Weights of a small transformer language model.
Architecture: RMSNorm before each block, rotary positions, untied embeddings, gated attention, a norm on each head, capped logits.
Training: a variant of Muon for these matrices, 413M tokens.
Each number is 128 + 32 x the weight over the matrix's rms, rounded and kept within 0 to 255. Layers, rows and columns count from 0. Numbers have three digits each.

# layer 2 MLP down (transposed), 448x160, rms 0.0934, rows 235-246, columns 80-159
070131221054193132110108107139202211064140123167129208144152157123139100060146095071167139176148135155094111162105115084107037151090126125126175085124074077080139102142129210109170138086149180108087157170095169154134096051150127168188111201
149120105113152106168118129090130132110111127025105137140107111147094144156154118119165145102079104102074105115147089137162143098082116120109103095159196144091109099105217098158126200129132095169104105085112148070116151089106109147188154146
172144156121093168090059071173132056096087136082125145152075145138125164163133094083113146099084112070104086111105131153140116103103143145110149131197160174108103177176113121098130134073178141111152060126152108022113141094138145152080143122
139127085127131138151106188143122175128114190153129146169138132135148077125157075121101185117167119184147138157145108108108147117144169179167172152107104104096160145107139136124131140088126099116132092162088124085124064112182170077146127129
120092152146121136138112113146107141172136137133192130149112168128177130188105174202120101131146163130138122062089141123139113172084105091117164102116185122137106147150093136127112131100149199111130124140142189147127134146116114100115129103
144118128109126149150128109078159158131173127125157213108144167161151142084125158178105168141077120102164171177136162128121099123100115136111107158152158168190152141134208159136064175139151126086203082144090112151180188197183125141105078096
053143209095186127118152151111087086128155130159174073125212121138176116115106090106136129150150115050177111119108094144147159157137120103123094086135087175085087088148147120094117076177202157172187171208083140130053098163081146065158111111
053057123132133123189168000091129119083147106088119083169091153149143141103086157112121151123102128138072152143100112165089071156184111115114113112142113106082158150162185114169157062063102121098094112115170156057184101131127129123193144173
167133095139106168140133109071116144137081151105132140056136075103145167098093134130141125125107083169137110145164155117122126078136188161182165138121150113120134113114104144083107163129149091145133146125094140140174133139125139135096092138
142037100094089139160099158132108126119159136198066042154098145170084165146135081117050124173127098141123159097106142101145098147101119118132105118171151122155090128203135120100089148115086175148121158110095134109146124096131071106150100147
141128102144162097125144142101086123139095138149099129124110198160186132149129145110102113118168102153118163081113114102083113135146107130106088111116155089162155158152153111133127080140133118136167136143123097162085111107148139172125075129
182171085148132192155129077106134189147107118118123121007127124121133163130095142111088078146123167073099105107154029124128078089125115093189127174175158104183142140025134118180150186176142094159135159167179083083163125129090131175118156163
# layer 2 MLP gate, 448x160, rms 0.162, rows 236-247, columns 80-159
102075091144098149073128119148162115176099188181125139077153160138115121104125107135113111094125140128137131074109127115131099144152101132133110101131104133163160110124166102126127112113106083085108114192140129121165124095120100158123119126
085125116153150081133102076071159142122149110129136098141102087162146165148111111171134131142170085145155094127176141088109136037167171101118113148197209059140144114054100158117127114142085096069107158174070158126175199138122068191153114103
193161154157146151105093109088092143110126126159127107130103131130153144156109079100114163148152140108152098127087114164131126088156065101151090108125120103150147127120129094135143107130136066181080136108126096153154144078105124105103110124
057122139101129100095186138088093134092137105157109129163118118150117094179109152136151067097142180122185111176085153080173134132109120134075188121150121117122127146105195103122116113114175145091164116096170119120129167197114133154104079169
153171149072039100106114148210087182173173079118132050131140166155131105120116099086147138104128148119148149133115194145118164152144117093185125164081149134098118076058105134217165115159138135127083167102090167102115111178189103160148152151
127123150148147147095180158136163053099146167117113130135222116150113145129025137162150143103049065058195141147138146104179193151154109124176176139144130127165059079202125077107074116147177149172136158175113160169113145124059080116144104125
141103181104160123107135107132122096198093117099181091146083158150113153093096093098191112138159156129127103136138147165148124141102160134168100079097133116117122188102116101149139129150110121154190149119056227175050115131171123162206113096
135165149110184119099088125183132117094074183119122142163114114189101087125071149096128171172083204150111109132121134099067094105097123136193074147156057142088083118144183162176133137172173137072168143183136104162123150104112117166124109132
153113166165153109096151084119148183100127103060140162118135075139117122112113149159162102139086140109200130210113081104093134145148129132171108116152114091125089121040122113126134129112159100202218097117170118122184131161132124079119162105
168133172110149159123153119197134146121145104075203094116103134194121139129090079115143156079089163165047181174088177145145111121183081134126097126184130150145183087125171155147098130156138165119113159091119085176151145079157105083117161080
092099137103064121154133213167102067104170154096101149118135150169134113095194135115123122090115130143100160077130216126152208176136118131084100054159125192161169132210133086108137103141087127130094138146140121156128111147172157090178132107
108125108135121120115145158135120097175149166138111083144137081083074124123108092124149152143122084136146060099111152152113145118174166092106159137163147146165125158148141098118111135084117079128137106157170117110142135095104168126128108187
# layer 2 MLP up, 448x160, rms 0.161, rows 236-246, columns 80-159
092144080111103093100169105100152117216071151147132135082132164120140080127078150161148116065206131120173147078104150087129151146156108113096058161156113079133127116094154132124127122195132040114078128184164115143148114088122129100095158122
117122116166076178125166116175061125120153173111111119095136174117137113146150123100119151101084113085098157139125106126128118171107137147163130136111103112141113122174108150083126148149131107168129047069184127102112066139110182120156128130
142128104189170124096128164144112119195187138132111128080162079106164082125097097168105083182141126119137101110173107130106092120159148147156100121101120133106080126101126105148085131139139105090144131128112156130161095138106151103119082187
139188135111121150134112106151108111165175190141135100122160137165202122096145152145136121122158172167166111095095139138131134100120121109108069104194112100127118114138116141141123135111122103185120183148052102133117137120128113115096108092
104095106180231149136150109054156087092088166133134222134117105094128136153137136183120122145103114157086148122146078092148084082107132159082136111208125121135130142195168143091075100117101117132161102150143063179137144117073136117095092103
088155152138157161097155160133171047080159184111092134146220117161100127128032141134147157113092074066193128128140143114160211129161149142198151127134110116166075110222129042088076118121166139141126144167132179155091146147054088099137096115
118063185109186111102109114155126081167055112078163078143099162139108143082082068101178121157135174119104126114139134177146107135083162157151113090109112122128124173117107103139129120140129134145192142138064183203067100134162160168208115122
119086065146085139117120102094106095121109091116146135127131143077157113129138098150170148084116085095137106111082151128120148184150167113110094185120149074147159152138125115162183133078111124165110130177194088125182095076114113118163077173
094154112106138149135110169122128074153151149166110102113112148110139138160135109112098143113175127129056121051155172121133135136134134098088138137099155178118177145195132145105144127147100141091055164129105133124094111112114151181153069144
186110119136088178099169086145153116078089115137125086130091076134123104123130142133108080153135099103172122123124147107119118133125163142147181113115139102108141146111157150130165116132143130134136149155070097157080121083115140153159105084
191176132119196144103102040077171146146125115130119092107097107113144159179075129138104149163135099128170103150111044155119080093136141157167165203075101056126069127018138143141107126094162117145173100092116150092115120122088092167078159183